python train.py --d_model=128 --activation="swiglu" --norm_eps=1e-05 --init_std_qkv=0.0442 --init_std_down=0.011 --optimizer="ademamix" --batch_tokens=[8192, 16384, 24576] --doc_mask=true
Each number is 200 + 30 x the weight over its row's rms, rounded and kept within 0 to 999. Layers, rows and columns count from 0. The size before them is the row's rms in percent of the matrix's.

# k: layer 2 attention key, 128x128, rms 0.0754, rows 95-119, columns 0-63
# q: layer 2 attention query, 128x128, rms 0.0807, rows 96-119, columns 0-63
k95,088,195,144,221,181,268,194,184,215,206,223,190,220,232,187,218,216,195,215,229,179,233,210,211,191,191,248,174,221,195,208,238,186,179,178,191,203,182,163,238,189,175,221,210,240,226,227,297,228,203,203,209,190,195,231,190,183,136,214,188,177,226,213,207,189
q96,098,239,251,247,147,215,203,200,184,238,180,203,201,200,197,190,241,193,212,198,172,207,188,206,208,208,157,214,218,187,222,129,202,242,186,167,241,186,150,182,191,198,168,253,189,201,213,181,189,180,193,196,251,166,188,184,230,168,179,184,194,172,182,180,237
k96,122,208,162,226,201,193,172,171,203,191,177,159,197,151,194,162,166,255,174,196,168,174,211,184,240,153,239,136,197,201,169,191,159,152,189,246,233,205,207,209,160,196,155,176,248,187,182,174,175,241,210,243,171,241,193,165,192,231,219,219,231,186,200,261,251
q97,087,166,219,236,221,190,133,169,213,175,180,191,192,221,209,255,196,241,194,235,201,251,200,167,175,215,198,170,174,197,213,242,221,175,151,117,256,147,221,230,152,184,177,224,218,175,198,200,222,199,179,260,191,179,203,215,232,179,228,205,205,219,217,213,196
k97,090,172,186,231,196,251,175,174,165,225,220,228,211,193,198,170,216,153,168,175,227,210,221,243,174,228,181,220,193,176,251,136,201,251,216,205,175,179,243,218,185,179,196,232,145,212,147,198,190,199,186,153,251,177,180,187,126,195,146,172,146,192,188,174,156
q98,103,239,212,172,171,176,242,196,124,257,222,199,213,220,180,191,236,203,193,166,202,204,197,226,208,195,193,257,219,119,225,155,252,204,142,189,152,225,196,167,219,210,212,237,180,245,189,224,226,173,245,191,171,213,176,194,210,209,199,171,172,164,257,128,181
k98,121,206,143,185,188,218,208,181,182,167,171,185,158,136,204,144,149,215,171,210,182,185,217,204,197,157,212,153,223,144,145,181,144,156,189,240,215,161,287,170,209,215,132,185,227,179,174,151,175,236,203,224,201,197,232,159,134,211,241,233,212,218,207,240,177
q99,085,205,210,206,188,227,240,199,259,205,199,198,175,185,214,164,174,186,203,198,181,219,187,215,191,185,205,153,214,237,169,191,150,230,276,231,166,188,223,162,203,175,214,137,167,200,237,158,154,258,229,215,222,200,220,176,159,170,168,177,192,222,157,267,193
k99,091,212,236,124,252,198,223,205,128,211,204,196,226,182,206,219,207,208,227,229,226,226,169,160,156,226,256,176,163,194,214,233,256,205,183,205,198,211,169,241,128,162,177,202,193,183,229,210,208,165,209,170,168,183,179,227,229,182,217,246,187,149,189,201,193
q100,103,205,246,220,217,213,218,219,175,253,237,196,242,212,197,177,251,221,248,201,189,130,218,199,140,217,181,222,213,126,231,189,204,232,182,163,188,201,200,177,243,181,203,227,179,211,205,171,205,220,260,220,202,206,208,191,147,233,198,185,165,212,169,199,227
k100,119,178,173,181,158,260,160,204,199,206,174,243,158,219,164,178,171,126,156,150,194,200,253,248,251,164,192,175,241,216,178,156,169,218,191,236,173,155,204,246,199,211,148,227,177,257,199,188,186,203,209,181,239,190,158,177,166,163,199,178,173,235,232,182,174
q101,103,188,179,198,181,215,167,183,212,120,176,231,191,170,209,207,173,174,178,234,213,209,232,152,198,215,198,124,174,255,195,195,162,184,202,191,207,144,199,229,143,187,184,198,217,159,192,228,199,180,156,187,189,196,209,233,217,204,240,198,196,212,185,222,227
k101,108,183,216,182,198,180,196,186,183,214,228,156,207,236,212,173,217,200,264,179,192,213,158,206,188,205,201,238,151,239,262,221,230,223,177,195,209,255,131,209,207,197,218,202,186,186,154,189,223,148,203,169,184,213,154,208,249,216,186,203,176,176,199,182,239
q102,111,209,161,187,179,196,214,184,213,125,159,198,185,143,208,187,162,145,182,228,198,222,209,183,195,202,197,149,174,257,187,189,176,193,239,198,192,154,237,240,132,207,187,202,213,158,205,239,207,192,137,187,209,184,225,233,241,191,240,195,209,230,184,199,185
k102,095,196,242,162,226,149,208,185,195,189,206,185,192,224,208,203,213,199,272,202,175,188,170,178,151,218,208,228,149,256,281,239,243,193,186,209,225,231,146,204,168,179,215,179,234,146,200,224,235,185,172,193,157,226,192,213,250,238,189,228,236,170,202,153,224
q103,089,192,171,185,188,193,176,171,274,133,144,234,170,189,196,222,205,172,147,216,193,236,228,168,204,201,221,187,158,250,203,194,182,159,186,181,214,184,222,235,131,207,160,202,216,157,205,227,221,194,166,188,188,185,213,222,196,156,246,255,231,228,166,242,190
k103,095,207,231,196,232,177,167,169,200,236,212,188,220,218,221,193,227,223,244,203,196,184,196,170,175,239,194,227,117,245,250,190,245,241,159,205,194,228,139,222,181,163,212,196,210,195,197,175,215,169,184,197,175,221,156,241,228,238,164,200,196,164,185,139,233
q104,085,175,208,164,229,195,195,254,210,262,219,162,188,203,203,245,179,215,198,236,169,167,155,234,173,213,163,232,243,185,196,239,199,227,230,231,183,227,158,164,248,195,199,212,159,217,188,169,147,204,209,203,209,204,230,146,163,193,139,194,188,216,196,236,215
k104,105,238,221,193,195,232,178,248,223,189,199,228,218,172,171,247,171,180,158,193,243,155,200,201,231,216,201,146,243,170,143,182,202,171,186,207,172,147,231,227,187,186,140,190,213,194,230,165,172,206,220,183,223,195,197,188,155,179,225,204,196,231,174,198,162
q105,092,214,216,195,232,197,193,236,184,235,257,190,222,213,211,197,190,248,195,205,212,154,147,235,132,230,200,231,222,162,225,194,176,198,191,193,161,249,172,189,194,180,259,176,190,225,241,176,177,226,233,207,225,187,202,179,215,229,199,226,202,202,206,175,181
k105,090,218,179,255,199,212,239,211,166,193,170,244,179,173,190,217,209,212,178,202,229,232,213,234,215,211,179,198,232,141,177,168,155,190,226,166,192,202,259,155,219,235,212,221,199,182,191,212,174,222,197,193,197,150,253,193,191,180,189,183,215,202,193,223,206
q106,109,203,153,214,176,192,212,133,187,151,181,223,185,174,212,200,218,165,186,203,210,229,225,145,231,203,246,195,169,185,177,216,219,168,165,214,210,178,236,235,157,191,200,223,238,186,201,285,243,172,178,218,167,181,194,263,224,178,267,165,234,202,201,177,206
k106,090,146,243,194,199,177,194,176,198,206,222,197,209,200,217,158,243,209,244,175,195,244,175,176,166,171,234,221,170,244,264,241,213,215,218,195,243,209,174,241,178,169,221,191,209,215,186,197,218,207,208,185,189,214,182,219,246,205,209,217,217,183,236,207,188
q107,100,177,217,204,176,192,208,219,171,224,229,216,173,226,180,173,169,192,190,195,188,165,196,250,179,190,203,219,248,189,209,193,204,265,188,210,211,237,144,156,287,212,231,189,158,214,206,153,148,215,229,197,216,213,209,139,170,204,166,206,160,205,221,234,182
k107,081,227,183,201,182,239,207,232,214,192,169,220,183,179,210,219,191,214,164,195,207,217,205,230,219,175,159,168,269,134,122,183,162,153,207,190,168,198,193,170,222,229,201,218,187,182,209,252,183,246,147,169,220,174,199,183,178,154,210,167,203,199,196,240,189
q108,083,236,167,229,209,205,191,162,214,124,180,198,220,210,198,215,214,185,203,202,221,227,206,168,217,205,236,197,176,208,191,167,194,182,177,207,187,169,237,259,157,180,162,194,223,186,207,230,236,185,162,205,194,166,134,208,201,181,234,222,232,195,235,216,226
k108,092,211,197,194,211,184,183,171,211,203,211,162,232,232,246,158,231,209,222,176,181,174,180,133,191,231,207,188,157,261,256,204,243,240,203,180,230,197,162,223,167,164,209,177,179,224,171,183,239,182,228,244,173,234,148,217,183,250,177,208,175,197,226,176,211
q109,106,232,219,224,207,202,168,153,215,132,167,212,208,150,202,192,228,195,206,187,243,236,211,178,201,196,219,156,171,230,196,196,201,155,210,187,192,159,236,250,157,211,159,198,210,166,177,231,243,167,151,194,181,189,214,254,206,192,264,213,204,199,193,178,214
k109,090,202,198,204,200,192,193,176,215,190,239,194,206,212,196,178,224,189,239,203,156,184,171,152,160,204,260,232,160,263,277,225,233,237,225,186,222,218,149,261,180,186,198,186,210,192,197,216,262,158,239,205,187,239,158,272,199,201,202,216,180,182,220,188,232
q110,074,245,211,175,208,210,226,173,163,225,178,257,194,211,224,184,217,174,170,231,183,170,224,235,189,185,210,251,194,150,208,126,183,205,137,218,184,190,189,179,213,184,168,225,239,199,234,176,187,195,138,156,169,168,165,131,144,151,193,228,203,191,206,190,205
k110,090,187,222,217,261,171,184,171,177,193,194,239,197,236,242,195,215,262,236,150,212,183,204,176,201,183,163,238,189,143,206,162,183,212,157,165,205,195,148,194,168,169,210,194,204,208,187,165,203,239,196,160,142,209,166,164,236,209,139,225,208,179,202,166,240
q111,106,242,198,198,212,219,155,190,230,163,152,266,178,185,235,213,168,206,187,201,226,224,219,175,237,209,162,165,218,209,148,161,199,111,192,221,202,158,214,230,149,180,178,195,223,174,223,235,234,209,165,176,218,199,185,244,228,191,239,191,227,242,204,192,186
k111,099,188,166,188,163,182,196,170,214,179,214,184,165,217,167,221,210,201,219,202,146,203,194,178,179,252,199,215,176,222,205,254,204,240,184,251,228,217,143,225,187,223,225,184,231,189,188,261,221,181,203,191,177,145,199,192,162,174,209,187,215,201,167,207,233
q112,080,230,255,213,243,198,149,191,153,198,161,220,197,209,206,206,194,211,237,147,191,199,226,190,205,231,209,206,178,218,176,157,238,161,207,216,241,162,194,218,204,151,229,149,203,202,211,150,230,229,178,178,243,222,167,193,219,224,214,172,241,194,279,202,167
k112,112,237,214,221,241,182,202,208,257,178,226,197,212,214,180,236,196,216,256,179,155,154,191,141,196,240,222,185,155,198,231,211,245,227,215,208,251,218,178,232,173,206,197,220,177,238,192,218,249,167,191,241,204,191,191,227,188,225,235,212,217,189,200,194,205
q113,093,229,225,138,261,179,212,202,221,235,164,174,216,208,223,222,189,270,206,244,151,163,204,183,142,208,253,237,173,168,215,178,219,121,191,208,178,213,180,180,191,227,179,177,212,238,210,155,174,212,195,200,167,217,232,191,213,185,180,210,236,182,177,222,184
k113,095,221,231,198,254,108,209,187,227,202,160,180,231,201,224,230,215,234,238,153,193,198,200,163,185,195,207,187,166,226,235,180,213,194,193,213,169,212,223,221,138,194,214,188,184,186,178,196,229,211,187,230,201,211,208,253,248,269,185,226,208,172,177,184,266
q114,183,194,202,192,233,200,205,220,152,281,224,210,202,233,192,192,171,215,187,221,189,207,222,236,194,209,187,255,264,134,157,194,184,194,203,228,198,210,173,160,228,178,200,182,201,258,218,182,175,233,220,187,208,185,189,158,191,187,168,175,189,183,203,195,186
k114,066,225,208,183,216,216,209,222,184,228,201,236,168,204,146,209,233,213,215,199,202,172,199,240,204,149,232,179,247,137,158,167,229,211,193,214,194,193,273,195,219,232,153,260,221,219,239,189,230,227,131,195,166,217,177,156,169,201,198,203,240,187,225,231,189
q115,082,225,160,163,229,244,236,165,237,133,189,193,202,210,201,207,189,189,143,176,194,186,220,171,254,172,198,202,220,168,192,192,220,206,181,237,104,210,195,230,193,189,188,228,191,232,243,250,250,180,283,173,215,195,176,197,237,223,189,179,269,137,240,140,202
k115,097,197,165,180,186,188,212,166,249,204,166,171,197,217,195,198,211,213,205,213,181,273,196,152,202,176,232,191,180,258,203,170,224,223,227,188,261,180,201,230,184,217,229,202,236,228,206,222,200,176,211,212,144,244,210,225,232,181,183,164,203,205,217,201,217
q116,082,180,146,265,187,197,203,194,169,201,215,196,205,180,211,214,213,175,183,193,207,232,210,221,248,213,174,187,195,253,257,238,220,202,263,163,206,242,185,236,217,232,242,191,160,216,147,189,257,174,254,208,241,223,202,269,206,224,214,162,200,223,198,178,206
k116,082,181,193,227,147,231,193,220,183,221,213,201,160,224,150,207,225,149,199,231,175,171,218,179,188,143,293,189,250,190,169,227,194,233,218,191,158,258,260,202,232,233,221,199,201,219,150,169,152,225,203,213,236,192,216,183,179,207,240,201,207,256,213,235,184
q117,076,221,204,165,201,207,237,154,227,131,178,222,201,223,219,229,181,197,175,178,232,188,177,216,228,198,203,232,200,195,139,168,166,226,192,199,188,151,219,235,229,192,137,252,261,159,239,234,166,187,214,227,170,184,188,169,190,136,173,201,198,229,232,159,214
k117,084,189,236,196,237,195,238,184,246,200,150,146,217,209,250,187,174,218,220,215,215,237,208,191,168,176,179,245,164,213,200,212,221,130,196,197,208,194,143,171,180,165,232,193,212,177,235,201,210,196,202,183,195,213,231,212,206,168,169,179,201,233,206,216,249
q118,075,217,190,211,226,185,217,238,161,228,205,207,206,215,222,214,173,165,184,223,163,233,259,182,210,232,206,211,213,168,214,183,230,180,218,149,183,200,202,126,218,230,227,204,213,199,239,212,228,200,223,223,226,246,233,221,179,215,210,189,169,264,224,137,195
k118,081,149,209,196,231,225,198,219,182,244,220,221,180,171,159,218,194,201,213,226,202,188,205,179,167,145,272,246,257,174,195,192,188,197,191,193,156,212,199,213,216,199,230,207,186,185,152,168,179,272,164,192,196,198,199,220,191,181,217,208,212,165,229,202,207
q119,092,186,190,202,165,225,245,159,204,165,204,206,191,255,174,211,223,175,206,187,219,197,187,190,224,201,196,247,164,207,231,173,183,214,211,176,207,205,209,234,229,230,230,209,219,181,177,231,262,212,211,245,191,198,211,223,201,187,203,169,197,245,186,224,177
k119,088,208,203,231,208,158,189,239,159,223,181,199,205,208,213,140,186,196,188,223,208,194,217,219,241,193,166,211,213,192,154,159,182,171,251,197,202,236,179,193,288,176,212,166,169,169,198,132,128,229,205,235,212,216,193,205,197,228,173,198,233,237,201,246,206